{
  "init_std_up": 0.0147,
  "optimizer": "adamw",
  "lr": 0.00123
}
Each number is 500 + 50 x the weight over its row's rms, rounded and kept within 0 to 999. Layers, rows and columns count from 0. Numbers have three digits each. The size before them is the row's rms in percent of the matrix's.

# layer 5 MLP up, 2688x448, rms 0.0203, rows 2262-2368, columns 128-191
079:516522564465610484470463477443489467389501588656517375515486574487562480535445497501412452617528438582493493445562477481540514478526570517547488467495518462488484506569446505520540520527522506
054:490592480519517468458555550448543468524495574631436490473545520462506506427522408505401471500462460499469519524552423549422457434538598566465601473566413462480561549571422545554556502527523509
084:504536534457413550571567537449455521539509478419499413505499428487523513478514558496575545573412558495519485530469548437478503610505461554506552464544421424493540559520474462477535470459464515
097:484483449501492528540463537554462383481484534421462565443421482493499579380558560491547497493529595527337455500521438490466590550360448470519583448578493469562520522504450436571528555516484509
208:476462380548470493507425493447494498445418524436526450492513565466518486513606414466493488482414465485544426518558546520493434539478419491594592481460565482580557492492525525553528414448443467
071:467473561506445507513489525586427447615525544489561454494495430495503524498532481463461508565473512536547458490566482463444486516435500504430486468544567516586505504460505536489487477426428521
069:518416544484473513515503526489483454444541504427509513528525493526432442486449489475480423518564429515554504448532659538426461581509445464471513531527491528505507575462508461438524442518410491
064:446517539436388537497518502406531380527419454508497483474477463526564544514530484498393576486532537582454426561484442454545460520525505539527522493457483538438503533514446558444531517566436524
074:484499572486499521521483499524487529513558544495528436490513542489495610614467530493589441496478579497469581515478554493577569512430517449517438562420471461567487530437456535489504462480446472
088:419516386449476563496577439557420636568434464581567423449524560529547462533602501618495530526461497520532567505585541481547557503434456605494487542496520572517601558558438565501526462473484501
129:534418485613455496471542381530470608428425456458503512439439407548461500467493539421456552491519444475441499503463516460419501441462510528505431519458575557497467437582478476436572550560410505
052:453452502535492590532441423495470465420407458455577553527474470459555450464542543502558584631505464477446480547484438538454509532411410479568440455528559576494511592490575508444516446450519443
081:575523540519479441380501514494607459584538469481467484486466523529576501443516462463448466488628488461444484515558478503460492512477482494587541444540544496417544448569428534505426550616569556
069:448426438509543547545520508507573418425666468501540554482466521426536531503494510472380447488495492507626526553506542514454500517417579439480501502478496547520527533496440456403519473602472537
065:484442539607509544452588489577446451557439538450467457465485455469484539473511488552442520564580474510416479560509517507462533468486506506526520476573444389540472540499424515464539504528489519
052:547380522493535437408565524567534503525384564489468415469521508473508563580498521553462537402471511471519492514608568538396495588398453521524517580521463512518596521477476446464505383471454474
058:506428417499573512572541548537537513454521548482477570531464520492460503488582467492360515488491497535494542476426448494535481503601511546615422497544427504477509536439493512472517537492542468
186:511506422611474463555442551453477497456542520493475517433506521571553558460491545463446534513540503503466525510479482477540564465563513467463497490474516468537409538596542490507542476545504527
151:532528531511528479551528457484536502511494506513518475605538469567529424425482550545553385446512481557475506533520613395427525442473503518556426547543603511553466529548513544434528562504591457
060:490403408487389540549500474409513545502423481494517496452561598520521526491479599521406483477494428442511471414402508470557510441442429452458538566450535479464448497469496624523491456471452525
058:546517615517471579521475550493432549440562408502620482553433518509458568569541551614452543474467527523487520539495541483535545557476439540485453467440447548556525507444510434424517509514540523
086:430551512453533503475551561512514460534571470543493466425496520441479474533472534463514558473510517536510481430461516417508560526488547442517500536544449460469537539452464452485531474474529478
060:498508551559563472433645524541554589454575587535510421550526477433480512548433428530616420498568502575469475526471516493578487536612591547489501521442477528498513538558473438503405477542499445
073:513554537524537514498471512474541351351495516434434515486500451496486405514525463590526569497508387522456533611581458528481486457536522629449618528553500531515453532478492593521517570472518500
082:548630535619487521482493452554458613403520507539528511471490451504530499565582532488561549535452497415471535526460654425557568520561529495504444443483523525511486520536610583504556544530549442
195:489527543516500480542387421519417568392535450493448445494457575424562515433418474526496488577548487486537473450479519451545471463562439525514457499517499465545547452545584534558495510569593501
067:471558400514476511494416493575388525489513482500494533531539459574463469469613531581496519510427423550566530522458643513353483479468522433413513603478503512556520544491508506457486478398469513
070:490439501526481504504541523546553566476439489563535497524438521453504510619450505427489447545533475503372454523523585460527546523479438501527496541592540428544559505452524509405539427491454441
065:468485503525488485514538436570534496536461537426549588468400510448497507588481423490457436544516553521526546477490499499423475476432500456548564568439449490475466600480591476514474506498510480
092:517468486451511447533501538548602404551507588488505494538571525498460454501481445512482439472411473467451507546533515533520551463531453533392607509536533428554467437458560510542615517496491520
072:488535646526526495580528543539459531535562424369484532557566486528443429469512591505611542438430488485481531480571548510485565542526448539470492475459452546624554533436403431485568389464465560
060:496558550516548398455577527639590461485546525491481399472414471430426503533480495502483507444500560501446485587527473514412467381481507572505504536573500528507536546482504430464484507491531493
071:525498383445473410532525489531445477479310596475531595497466537477485479459630509535565484571439481498515514509439461483535457471518562516511556523458477570517494621486512424528498439528599537
057:563534527499501532475551507422493487487431498484429467498485491486567506526613472544501501437479480552545459624449528517553503539528530459609468462498438444462524486438420563550544501473512480
141:531459495480504552543491536492469490523502626548534523525601519580540499539416525396459513496462538524570518435569462496490498527424400548529578501437524521542568587537494598536466522448476488
205:540427374562451586487505452467469506490410509468443442578455494528443583562536444475549423564486459573470493527459479533474468488527535470535571463435546523520467502526594541423509424413504592
063:529486434579450440501516457485402513405396539471454529404518525471567547465474478517499475513525640377546618499522481486524538389525545423460467577523537462473430435504552431615484457557472381
058:514536479521572530410525431524576467411485485552474545447455521462535362629436530640484585371489542512547524574517420549472443432404514486480524588485509502419461407488572458563390492501499479
068:449487425442481513623469497553540463448548456448523647451402406511508427492494555528413561565479572443483452418552474531399524479490459527535436482463489574503425408528479508427543483525510484
063:451520501517547495390504476450416534477553507572527491450546569455549526456566497520460463532508499486493523435480450488570486487518512495541457400450376502554495494546469569567461514533432467
069:491426368495505485601449484512492455454483523572462527465447538529503543482547444542397526507468602528515495488395452474469507568490562448459452510474479538522438532544595538564507546574455494
083:548490513518545551518552467399499512486531595459494477486574582468493534443519534347632439428481500474521494497517432462513506567445508459463477466579566416492478500497472524483578448547585427
057:574595481482541453449477511510514566498472507510499474556428476461521546468494414528500407456474517522494513577553567495523487448554480457494500450455591458494534507498449516540478495475505423
154:536533495479568600497445572454537451516472502489478536528520511569474459529463465536463518529517448464486471585502618537513479492354544485549503579479535551484555512510547536356479548539557523
070:486421508565435520448507453432512444538505565482512454447630494580460467523452568497551273502491430514533449466540549450510521568554451559401499526557490448551492515536466443534511372573514552
065:524563395483481418557547502420482424567448488432512519503517550480507537415484470450454424397491511509460516551529396513473512475392546429496477520515506530455510514499398483562449511495494551
079:494529554454445419470593452502491560532568528503475458543502478423427482554549513514552459467538567559529436419516461489457524532521652474501511548411467574511469522521497444577517409523462571
058:497414507488503514481517470481484533493517562595581525548531509479485486623451496494504560515472391473531463502455641466585527510603557517501531522552511514542492533508540506469496480529536474
069:465456634557547568476490441590508546480470456455453447374419473436492491486414538530464524557541546488510496492505466418470583503487495589542474498526445495542459554474527645454551442416418471
067:536534469538534464482470574379427471489540490562452473424542493470523479462468460514451532607474547454427513455507490484483483446499510558568438430465437503506545510594482658533487472520456474
083:468589528584503522493486508459548470485591505507493419493414469500506534565561505515541546512536422548509399713454598444547487535453478452486478470477588417456582436505483482442499517497479522
067:492461433471493477530581500548462529510530574494528430545516530495459518568539424533461462447493418492500508414497519553532505463592532513451532454484482564516519496616483434574451509531526504
061:413474364493456484564478524603450519599429429455478555433485450441439528532465537492487412471507557497470495440501448509550528442430452427488439492487451466619500384466530525566484497444499455
052:517507521462526511431471550547568546531464503455543509577474493485547489566472545444559527371535609505504483495619516566426525492475424473528461527615608536471541484564495410479434502551564498
081:515456435524512560549527527417674435469593495503474528480437442435509549446468484486373452503571454448454444481504455475414472478476430522424496541492622457511557504543389443407566522586502568
065:473478410510467525439446456530475441463473549507480498518424483497502540454498566508432520529504527460514485564518485429448474497458508475506406513504521520473474554512510574553528502540458500
073:492473525534447537512563572519519428443476473517456550595491440545555464561495559562552587471491462569468333545515476425476520532539549553523510541440485513416523623455493477427533451510492513
103:453459449455524539466422480456356511487531459569480525571560426472521453488510480473439511532581493605517535494485516464442442512449490499589505543566535491475505440466589641486577401461469424
062:547550573474492492406459494609435455479452520493559504533426424451534506436535508579526591547452551496577444565645453498430522446594452601503478513497461484609429532468543518516577495452524466
083:450476417518434508473566484480446567520572508587501459460476461482447565478486532490558474588496549465408599445526503407402510443516463521554407471554469494434595497488463502580559450517463483
201:552458491504506550510511503531444614414469492470404479520537437481597616504419490483542506451512560523452490443524541519414414439558428529563444517407595468534485496516556569530534526459505531
200:547447518574516572592396514479580555469417410480552482490537543491680496603582424466446408543433451514506498480565487461490503479510573478599464516490593550521529411568477529537549450428390513
252:578473596537469457518393567483447478568559541548487646534539494475510549532451506469421443592418502657488437489552498494455544543417490568567476562528469516426438459550506516474571476400429524
078:467459474538431457520582482613541450533528484475429494591535501541477452499568494542535575536485477566508467517629483610459532419502527487496496474409456567525448445527480408527475483491517502
151:540458543422437489547424641402533535506504463504558533507462557518560486534426448400399509501520564507474470445608510419484524525593547541461538550479551464532464546477516562543480413584468519
057:486498534526427534477487474444463554440468469529461603442411512484428460499464541505378509494567379453370535557496526573520458430564446481555469511514516443477476435483557480422521420445468488
069:549491487576448487468483510525552546480568485480511630515530508467510467506480496500369462520529488453545498530458528500460465520541510473488534492527537477546447514453509503519518448566545462
066:479492521513515550370505479484526487483580450565489508460578530493524496449525572469563471509544506530505442476503526436465467517501484503489414512502446510480520588537447422488535426592478509
050:546477515541524473479498393473579443536546535449428560493475425459541431518485597491499542504566488548570583496535409578502508521556518440527494528512576497556459444473438440547497486513474495
048:453529478522526577548525462487547510363503497518417545461421476514468505485459527543547485496504535520450553458448528443519511529446512575599555519493485488476474600497532455490541532433515438
179:482457541531503548443489470501555557509567598507556571445470409495560446483448472534457453546507449502529474532455504513515533446515495503500565481487454496466458493578512463534468404517514475
068:582569590555513427509538476498578616444565548571523445458532449452554540498498435518526494568518480542457564529534443516489538553519498492531450510549482567488584506446513444472498483503511517
066:391507597500420488440567526504532519596479506500462423425525475512468466596436573516642543453561527557462423486598527442474521543530493539505531501529395463553479491494472446606569450533397579
069:526431529503497525407506524461507435479418531458441521516548429534536417476517530514517472577626531593514502537548415520390516598471507508514597553537580482387498597512458475412487484519473515
060:480506548539470524404550561494504470492453494503476409447552461508530467560438538470529503531461570482490456567492585440620594485590499504471438505527531485557523504570484376568588422556441464
069:489449539512551515474538542464510501489561379521477435506531469457462509540452505511533547398517540460445344436543467521445501502468484497487367410481527519522517373563537490497461514502488516
107:509502463447508470571548508483546513502465568463476526550592507483472466511502430517495530509446548522513442558467399566483514450557585519438460524546544479536525481532563494546499496549435482
071:548533465389506514423435472493552538472446560543544491471474576445511591470445438501519480462491559504507498497510429498500515582407458508510514501519575446506533418504466449449495523467608530
064:491447436582545567623425512581489445524506570461483513537519469595422558524559483523467513542429515520453559452506411433405507493465410535474608484578461541553512488504494454468539558528466515
063:561495563486532518552585514420597480430517572473495528534523535448566512481541464568440440448513460581526505514597478542554486609420541479378538433469550541459455497538471445525509597563456472
198:581487462518447546533452446383420568503446421515451443582501464550542599424471543476526506486370478466518474499541448544529438590546469386530545463444545484510546517469558511478483453495582521
073:480464477525426537563506560550470504475569487406505595538467481449538559464506524488487472579495575533457512499611536500443531460488497510539430435510466499491539436425426499521531471482532455
102:457494441508593525575590560504608439497560582495497528472534536538478501501568460511502444445455522550483472521448431488582512544486499513456564482503505406527502533508471509531648559620483522
063:484488600486506513519497495495574480531465465502538499516385509491536542515453485462430505527544479462349470613521497457394466556480464492569441485571436464434479463490469520363470475503428496
099:475420546506533538517435441518498450458501553500513457565478484469462577499478461480447601498469566492430537565561442426483555504537444561535542498582494557549518513586515492550542450554446502
081:493415563489497554604552561486465518457543505502504566454545574448490512520570529419394559458456505535464459489464443465598448500528574455500446541543479450428528520514444469401505478522478459
131:543517381564423519433496529483364520375514525442462495462488598452500520479405458412405483519479457553448512480511534534429461470506433461521478467504478518516514470572567539398468494545506471
096:517477508479523536594451466548538503505511410469509489555481493529520496464501467445505507509532577588476541388555541470490505530576468490485466495515577492481449542531555567479542502441526408
079:521543486419464557466554495410472525473453559474481542589486529442489498476547509498498520504500502445454452536455482522522476482476522460569446514465442464522502537514577549482452532482431548
063:533422554436505472527466439525485654525469592465523428501465529558482457540477552429558516485538444458518464476497615463569543596481502536544402476588439482553535521504531580445504500459510467
205:576436433503533563523483451442466548446367439449507525563525568500525519534523460490615446482447522568390553548553510565416474512518510490501499490536567591534435463512596553480588461513465626
117:518527556449473521560588497527489612585505431500534463463440487425597464468577512552498577476530476518481469539542552550562498521446522521465517528515433407503548486479436496444533454482517607
067:537512546465474472514474549420441463476487469480502425507479465561505505499565484497516458494511523563535627471490502507524572533505536515556530465487487535457466443477579469482434527415475528
070:535563551451501399525469533488472389464454516448484532608550516524515483423580400576524479468432451537467480598519416451462477410441480525461545510470548498546386504571529589575414481487445556
075:459442451488454457568561480528572489487606562535558534475574484540490487459431514418469465605541503469503486506514516466497552476639512474490498484478539506457465499461578550455554546492451558
064:518473540527567528480521527462482584499597509553507492470550481459490513443433446500571400520559574497485491461566492452492539562593488487390493529500632436615473476542515516581524465512472556
095:484507532475508508431532506491542475494546488548516593575536441464493469513465525542481543562448497552543455578504488476465460455500556456518527519533433490503445504411600505475471482491449469
137:510499569477451561563467515465574461509544444652493476506644490516519565514494537441474570503445536476517599411560455475446473526502509465571528478413433561509495600516554510511496484479475471
061:454496492571463540468557496493541485488514537492495490488435503485531492533447548582411573511627447502436438496524525559482516401508446490560446484501482505516507429458438356495438470576540500
066:554499453509493440566442527519516405566499433532470532520495463472528527468524471487527465481471533581555426445452490420545523511565490470516493484553581480534485432452509539520510607436505514
058:558490562531555469554476488498474467505398548533477547520491544480538475501491504478516480524457489448442548487525456527518471461533478572492567512547486491579455599497576514450551502421493363
076:503524339526473545620502507502461522438533551520558564517446589514510497434541513534457480566437430396490554456439471482460494430389459495503451469518443520486551509540534636462556509488522395
120:575546500553516526466595454460480517487419495450505419476524515565490514563488560532555448530466504433452470507540477508483489444478524475532508422582509476494500559572564473456495545525516490
074:494575489592486465549565525516459545503602416557501526497504440488516473463548542517560453482533506523536501520489671473461518468532477467461456478542511446574520433473553435476578467483495445
061:430480458508530505521552464466561466474348540465481490485432526493513501530517492609387438539484485531468459570465387554485492553441455544571405477419445514437478518495489532489521493534513484
053:510414435548621572397492495400451417474397556490499514449541460541473467501431552524498495520542572563449447543551451510441560583445451499517436492501527509461530563500473499481518471547508548
073:451462470450480505537496487584500593524567482530498475503463514505507459533484505450505594495477559490477482468522533517536475517364508461567418535490532549483524476484566489544502405460487395
# layer 5 MLP down (transposed), 2688x448, rms 0.0136, rows 2262-2368, columns 128-191
078:493519452503394516553555436591483527551469485457525468536485490469429547462492484492525539497428505404527511546530481598469491559437537482478382512460464474533554566463592534478455551538449458
050:479402473545539503536428483533467577495499411469581514513441472482492517532456551494505517489616512541482477505514532480545491512533447513517433553462528496525452431511521438512410497422509552
083:507459519514572419486500507563545530512493410594568518595483525515542474540378423448427423435542445474492526458520454506501465431550505444533487484516557511490436385528560557532428471571525588
096:521513580550547444469515527462493572471520455574538499561561539579540491556507421458459522467504368475623481488525598554555422472521508512515484500455521498427464501447535509508460426531497565
200:545495576569533504507560549530551441488455591496503544554546604463406470411516431453479476508487495423500492499491534495568486490482543466611554521540469470496510516570452470516501547522408348
062:432443499527533531470439506494525516464490508449471535461527519540581470536443468488465450446623501484383569548461512548549503541563576481621555512488494521422526526509476456425466505584526599
058:418489461517604601455502435450537515476537454603464472490481515465580511519588553490458556489337512451429476486498397524606500426474596471555527506507531511491439389569475426514529556536584482
052:519518483530604433563496602601413551511483509478481492572588493472481490512533556467547455539513430493602500494482612469519489480453532469476523481524494547513438454508455489532462539462528484
066:471466427457503461528393497524532454522498495454395508456455545477565507467479560482429510494514467537437460512506455551434489575539493500471572517552532583458535493539559452501474529554487434
085:612482547595554495499488532444561427421590535396494470574474467503439478399493504423439439479477438417437417445521532464537521526529614446539412474455521503454477429441448459478547546501506520
138:465562473353500389460487504524553387487451505476459432581422627514406508563480463608467431488473510530594492577510445483510489474448488477500563514483520475470576502444515554546496493474390613
038:536531491561598468539558561499476469545504516560510465524560503502554549524509473477488428458511492527596456473464485500567525457577540532398474488429484463434466417565478517531482527513519581
074:409529513499495453575545448527399537453547535487466532523561498532421541557565570516547559535449574492580554420520589458558539562495486488467447529437413472574446582407465510504510461449411447
057:532533450418470454489486494554508576513384557512559458440475499484552501496544540495520553421467612616360460525537500506556547461592445503546535507457463549533491486518536523592466519523577492
061:590534447454556496546506549467534541583543437615701516496497461504484479476475542421551544461500474492481554468555530508512440539506454560478518524479565533518495474428538542506366462502568552
045:464566428484470506615416531518418518442512415492526483509557421505557521421582381426512505520635508549495533426477474483526583441546485522434430496484556444514424463499493539476530492522545557
050:500523540540537535377459452504413455513440449520522462397553395412484564468473483475585479485521541484520481505514555536500595562480506473398564522476528510562443435590543487532432434470558533
193:494428473403495516482494503490452541478480518408431574465527480593405473466572456498576488457498461583513484527530510553436617468523489468536508507461542510479461525517465570591503577439529529
140:544464485547467561600469490525465472524491465545499415438452553425514609528531544498384538550454449521573484482518430572554455556544597531582469484444492446437516544496437449540581446499419593
058:472590569433531453445502443535445507375520545516430423538481471468406497547591485430516581536418554497586563545548502479492534477456529529467415477495476478485553547497519479538526504554491449
049:463499439411503489453524522508589456543418485477458501433574531505534438442468542433544428512483457445467425499562449483548487507452583524489582472552586518464606432558511566596435504512494600
085:505452413584454434572566474540497502517440548422479485563492479499452506454586448505452450492511440527597496578506454481484470492543435533432440489507504493569428498502503509506493523473480366
055:488525481545494544538399585454496445552485369463565525413528487546571500366473565497485567469464473489503469495519542582436467522460467498480539500530599513486468452500528510483543450439496683
075:448475465534468467549557510470413650622564405627549508507537559514523622530479480480544391500505469521488527452503595501490459575524476437559444494563560575517591450523510447548460451523480502
079:547443471406496431540552424428592382608459477489636479548539516573422442490376555521493416495587566446541586482496461474440469505483520501518606483507449525428524419432448551481429442436461595
202:531485476481569612547468453480561485542573505511344547531573444427480483595548509521542479478476427599436496524519452545508461458445453536559469470544536497426556530551468545460627486495403519
069:502434581525572562454554481432573445553552605507470483535449515419520457545436546497505548520498547424531539483529382493554496528555515535522470508514450478433518538485489400503566581554475577
064:497559428517546490515485438506478567542552481385541474489568528487458433354536500560541453508426490534472492496530501480528461507473498447489481449501514547410489482523462459559494512481564519
056:541554490581537516544496539469534538524564399575503445505586468476541570456494569470523531434520404562423465489445509553474434521533488480491468457546545483565460386562500510514417435430479443
081:504536514456462529462503479458458613414526394509485509415459510513539516509561557518475544479605525600539572445444447412517434504452562445638444483455449626447551601582447429446458422500450426
066:468442410498541501432436527456501483526447522579523455502407484448507491540463505483481498531556476454516513517490460487526526419560545528483580567559575481401624474576544481507465539583536515
053:436502450531448404589483449429504506504484452449539532496588487569483540474556536416534446538501457550554548439515538535578529610489468469471446469484550503557558473500554561580494451463424471
065:512433569536549532443469580483503482462592496537451430506549436499536473581441492441483570482563556502492509515592480497521538582492534513454481419619548521408506410536467541479487550504425536
047:452515477514554478472440520539472515582517518533592514473549500494428520507382503460593511603548607543504504442522506483465545484507485508485475544524493563528452510553600515518464642551511473
136:506582496512552559575553486541457616380459460567407452417492485568515447560547467586474490524467481479534487574480589516443539484515428496473440553503555563394499537404477460536441504525553610
197:515501455497513440456460430597534497508530511436592438580447507558460501515527535495524461621544410479518506545398505497549490548495579491512442478466528580531456406503430517470547506434458513
059:493516532527567534519418509521538467520576475525439485543537474469440523521586562463581516418504412656508423524453505541460535546507511517506541497430488494504522531506485538434459499405532557
048:492528494526440405626409518498390508540435442470538446505587429607502586462591513436491486490595518487412536462540607528513528550537439543463415473447473424610480553478512472501536379407451545
058:546456538539472483375557500486453510499476542547469478527606585501529517554541460435522418411529480507531535515493512483557441496533582429426512454513487477479552563496497462476567517496491556
058:576396531479480485556475519471592416521494527400551459528504389504451478477455517513497512444450520504440492551438550564477637539447523512498531626512528483470449491438528461360521475484512549
064:554548558456500520361512469503500506576475567490535443507488471404520438561509513460521532439668431546560473504476545508514517464524496530493509528526505524501524524465323501425481485477573482
088:406474535480472463460492473550565452452431362496566558493488553601424504520452547592475504502459510528567507523538544496519463433546491528500500509432393561455436470440575545522468468477383420
051:470463535550538578510516497507508541572513488565430532467539596499538423535482541534574580523477422506551486470493450480514490484526515590469507554533458572521467454516536457426527546577501584
165:484459474498486410508536506573482537509495498433545510477481456475525556482547517433520489430476527552503509535496357563448475461580539532565456499442498508451405498514475402614525410458432486
065:505529520555590579519492485445472529494562504520505431519457504427531430409567573505464598506493491522538527451485456522501484419469566427577506473464574517453523562465401506481475595465499491
059:473464564450497511502449466523587579529507483537339469519491561505526535606539522459506622584479482520541516514438584468497499481568528505487474543492461466521415457463555434432604445493496387
073:500486448498571521511464588532490505482536435494473508459483559511533534414386536464398499471568443516551487484407551490506522496501442533428449505548530337528519496473421480402561490492555555
051:419529426509522527505443581533488497477478428497512466443503460529484494372486522516488413535542579518495502460528407572436420555468506549484546487426562407475504479513426525491434534424482497
062:575554393427529388535579538475438481565468543553487522581583486551469497542519437434548486402455427589449482517484534571468465517532485471478487549460499471539609421525436520507441551450535559
065:499468496577420443543480453622537575505496435483591494588570480520529538432470482512514428427576454513518467449553492541518517497498447498457504510529532462465445467475538393500521499401508601
086:501413564504537403496476444555577491548422471443434493456535466587431423415428546464444486423606508427454554367532471572434429518504480590559534510574422618499482535508517403601484485466517460
062:455471527538545570390366554512551431509523472453476495439545449508510599400447564444487511501517554412475533422508532512501501586437539512528496527494608405467429514437526487429577468470453542
050:581514591454483460478615507461547459392532618466495458498503578520549491497471483433508520448433460507505516498535526497452463479544592560507544445536538540439544632549484548495577498605422541
038:492441482608492454526590474541437469455512466464338508516516505501493492440579495555526486568433433454601493427427464417520518478523473528469473541467425440490430508510568574530581522458486369
082:410522489454462409460463485491378589480511457499564522471475504524477499533643519509485515487484541496562549500568583516546492466504527472553548445463456518525468486406550524589407434454536387
068:465512566558490532564501527511515516575484455559571539481563510494513469495495479482568483479555449548524458464521573547510483490560551491508579500488528490477473452481405486458497492458588598
065:559550455473562496553471534500480585595508504566516400417532578458429494452493459414469522499533497505503555550512527585508466467504533491387528520542474466501556447526421491605516603456528445
100:550490515490501532494576497557493521605469543419370466455533433496443434542569553544525518418475555351426503553503462451447544558537548562466507526469481506458524482483427491552482536570467468
056:448481485449480506563544528485546553532546454527524548513541640512479422479454472436421447487537498474403500442468410448562446531461612495523577537503522495419582516507451498471539526553504596
079:468518497541557466534469500522471467523460483410613517494519513529513441439424501522471498449587429525656414514497497546624528548518524565435614511439546482514442480464485600465599494420620542
240:472495465458656505494538464550578545488487475517314548524536446531538506513468583458440485428533514588495395543491496494499521470489442554465509435437615512479560543513482543492515616517418510
210:525567504509569488551445441465547478499551437469633495533519512505528499566612490487454457517551478505529507487474576517498620549530517505569487447598461506430537516573444504472523478437436345
269:524563497570435520567503619477518468484413491476460505539481470480489526480460402594545431542499439513535546504531446480483363456448462573443454480514476507488541483475545589491547526484423462
075:551529489441566565475510517453469514469429482547516484413472524434504558464526528467423425476542455502491527508432475396551491541517500546490421497568536439448525659550429452513491536557536434
148:468540415449553417423469524504457530547533501488445458517523436523387541616477528504556603515512518546547378502540400521549573419478511427437527532442503540515517532505417455453469533432557506
041:491469454503558450503508489486572517479540491538546472522561505484517499457446517512554456517347498480540438519544441442529525449441539542501549507517457519427500524509492482564459524540562442
063:537463529484480500485471506412478522525566581576480395451573459508501543492591598506537498467454435551445538445437524516512471465477568494540481431507511489487549549543561505511396504546445487
059:547427467515522431566525552496531503479513519469522475516459467568466412502502529525537456560538451503487438480521570556536606479459569545550580547531508404549500416447502518498512488451508511
041:432547451508509484646513562518359507521530539617389493453493513563405560524559453472515458456512474487512554454487552509501381504493475543467598499465457421474472511573521512520502505470494450
042:513532521515520456521558565498447446512496367562592528513535508542525484504469603496452510487510468509518419518538548520501486544543428451473456459503565511485517295481486540528483502490474626
182:549505551519537469501519498424467546522392493529552460512437546596456429475531541478518590618457549522607471513538497487499530524430393442598531471434464569547506516469471625528460394431502459
061:500474499477539424546519516502464372461423484385453537485519514515466482498469518482462432381554463441434430468396508578507438557500438483543596513490538527480430480539517502522373520446465540
057:595475451539541523615405511475503521513610474504628479562462500476476442415566488415439452481431449450468581544447531547492414467465558448533436505542629476437540503465430488456458498503569586
060:457575440529506477537471511573388561482555472559492532510466510501499576527541386473423521464446503458553460473435553541583488524539500498468455501448485454576534402539468495593458584465523554
053:547487389508527478663462539488559516517503405441590521533444477560451475437557459499426483449568472555530488495526460519412490458394471428520607504505525489431491478467425499459400493444555643
073:556512491331429451539533493556580491510507616461462501489493611482478503460538514482462490462467507529426529612513526445550558423528562599517518531389465481516564658415385570473535450519518523
116:540494602454500544388429448517454488518494435558585442445528486560505530541507520475495556544535542455594532477472495438465616547474502517468543526532409614526546546447493528441443444442583536
065:430542489521506476603552556467505482488509490397485532527463496558476462458543496476530525531519487496575563458459545449516417464537442440428455482505438546553473529408530513523541496539405420
061:488550496507475504441553522411488516539511610492480448516515523467526526547569506521534481528585500493629526517454550562579448500488513436533416502421512530429464607435466486481506435433483480
054:450559494470542543508416512567473476568497333558510494448454509501473503431401551482495577529538479487444491505541572452499488494551443507590469491440513505555440414478504517445475466499582494
198:495495462489441527446478453451421485562459518472326421464510539485530434405480449501467610476407478525512458483490452503575409526539568486534427525416533502547486492569537552492487513474411397
076:499517486462621523456560431533536478555470529484373447490529536531479459605516510432574565513473552437508549483452476500517519503522462445401589505487453525505525555600512488517570497509447456
104:539443573490459474401488501458576547560474485535568487467460466542517470460487556565448523586535496438568593445549574446499532533476511499552388510544431618515519477486461509464348362446474424
058:507442485494511437439447428533436547498513625473438529522608539499487453523539529510528525538432425544488542476460503549560387473535588461466559482439481601443554574488463439567490646501481495
097:589591461490404539499536535493413538551522426539506519523504470473520470569505462550637506478504411550520605406375521501595484432428472451491520494465526473382540554459455498506520535405531518
076:436484506493545423377431403507650553469381455543571452653525447534550484449384467540593448575451454492544543471510537550460553488483470535503609505485492542469409439546535510568432463490510527
124:425408485478467488510466596517558446561522431476477509543493498582531510524530508511567464461517520557470486452468486567585543462475552608524463445557527499575445430543543554511561508422483522
098:478517466431553536452536498550471494513495531523426524478505557505458554479506542565541473462464481491496442518433498539520470531570550421538521548454434414493458538504438464514498491493435654
078:534549554507569453548454473527503530578538432564648523488544486573429569514437479464495411551550514529435406509611556500470507524491460477493557515529525511508490444519417455511561488545539521
054:448505533534467568479494532456583334498500442529441513429572441450535529415457481588520447481456459483441570480439442484445404463484555451520513537466557580374461480502444477495542473536473540
246:474425463475505537572491454475461522470462536500477425454596529481506581504507492483525558517450425445540558585476480522525459500521553488502496442522543521556433460541518489512589508579425324
123:527482491482549539444460524513534528396527560454520478510551530527409479476444472444546415494433495529483566500489471421500476526513567453545446549472611532485418470415521503593406438539440475
059:492478474500542569435508446509540491608587536482553541449497572441493530496440567548562480486497463432480422477475471485523483493510518466461500528520564467499487550496456528510520507582604551
067:493496542437463486466444473471541542542603525571410445432528533511499528627446549430503541530557577459520545435476576498497464484512520534509534474509496557481638560456454428483535534542532554
069:507529588499598499475522546470418536418472436483477423482466475458424527484559520519507479489426501506459521549471475523514391571459456481589566441590545621510476401524386456544395434507569583
057:553523455531452447486521469545489490449502444473554515566418556550553485483554502493419508416444508443495455526529529573522497489490559517602589548468455469469503473426469502435452529535554607
098:472535540513496512527449511453470490565490458490562413375497533555536491508448522472519485493657461465436535498528489504509510539550494529520538518501530568519506497559475535559526505436544592
128:484468501410459507491505541484562622491477543543522492509506434509521513479457570468554538497519484547418473535562444430568499475501460494508549451473510568492560520475452480579527532508433618
055:504583496496521474563445518497467510501497430527554525397580526515440496427541527406478438418502516483472539496448478502472364568472551498486569467477561473520560580538531477555528547414505564
061:527521543464540480466536468516521589539528616456573546469478540512482491508474552508482528513586520455494559531523533519492394507496538523477514537433432498493456560497501495477561461592526380
049:429420468496487579421492515466456549542628556507409408463598503528461608532570549455533542593519473614543487475490458548459505548472616499480469516500529495416558506557510491505402546482494509
070:492466623487609517381458478453567509532496544488442403516475488513449472552460520518487510477458548494442519578537572507529457565582578505472499453480528522496544481533497405525518518525450523
123:514486445489537414492463538551543556440579521530557547496479485529490506519551501470491557456589443551583522419523465569445499505473522576427483563543532507471489497510561534536440496494506517
079:537413522429495525486495453433548372488467549484512461459490532544435412537439550486486572473505497428419486520531429535524513492477577557522652509535521547431548591468457507505443515538546615
050:527474535457531492523405646496422474495472483553512500451590444518548486473547444379520523458554580569489606478483579480525518455535513487463531508488509510556525436530499520517477480474561543
049:501539475448416427648563555544475543497528421555504501498502579575605519438522361425459537445435518493555596453486522525537436468460511568456543488424452453543495450471514528487536450440482560
070:517478533500551496479464544478534417497427475449564529446531446582563525451436496490514380405569481535465511516449513483524538516552561525510483522453489478530439486561488515446586514551501596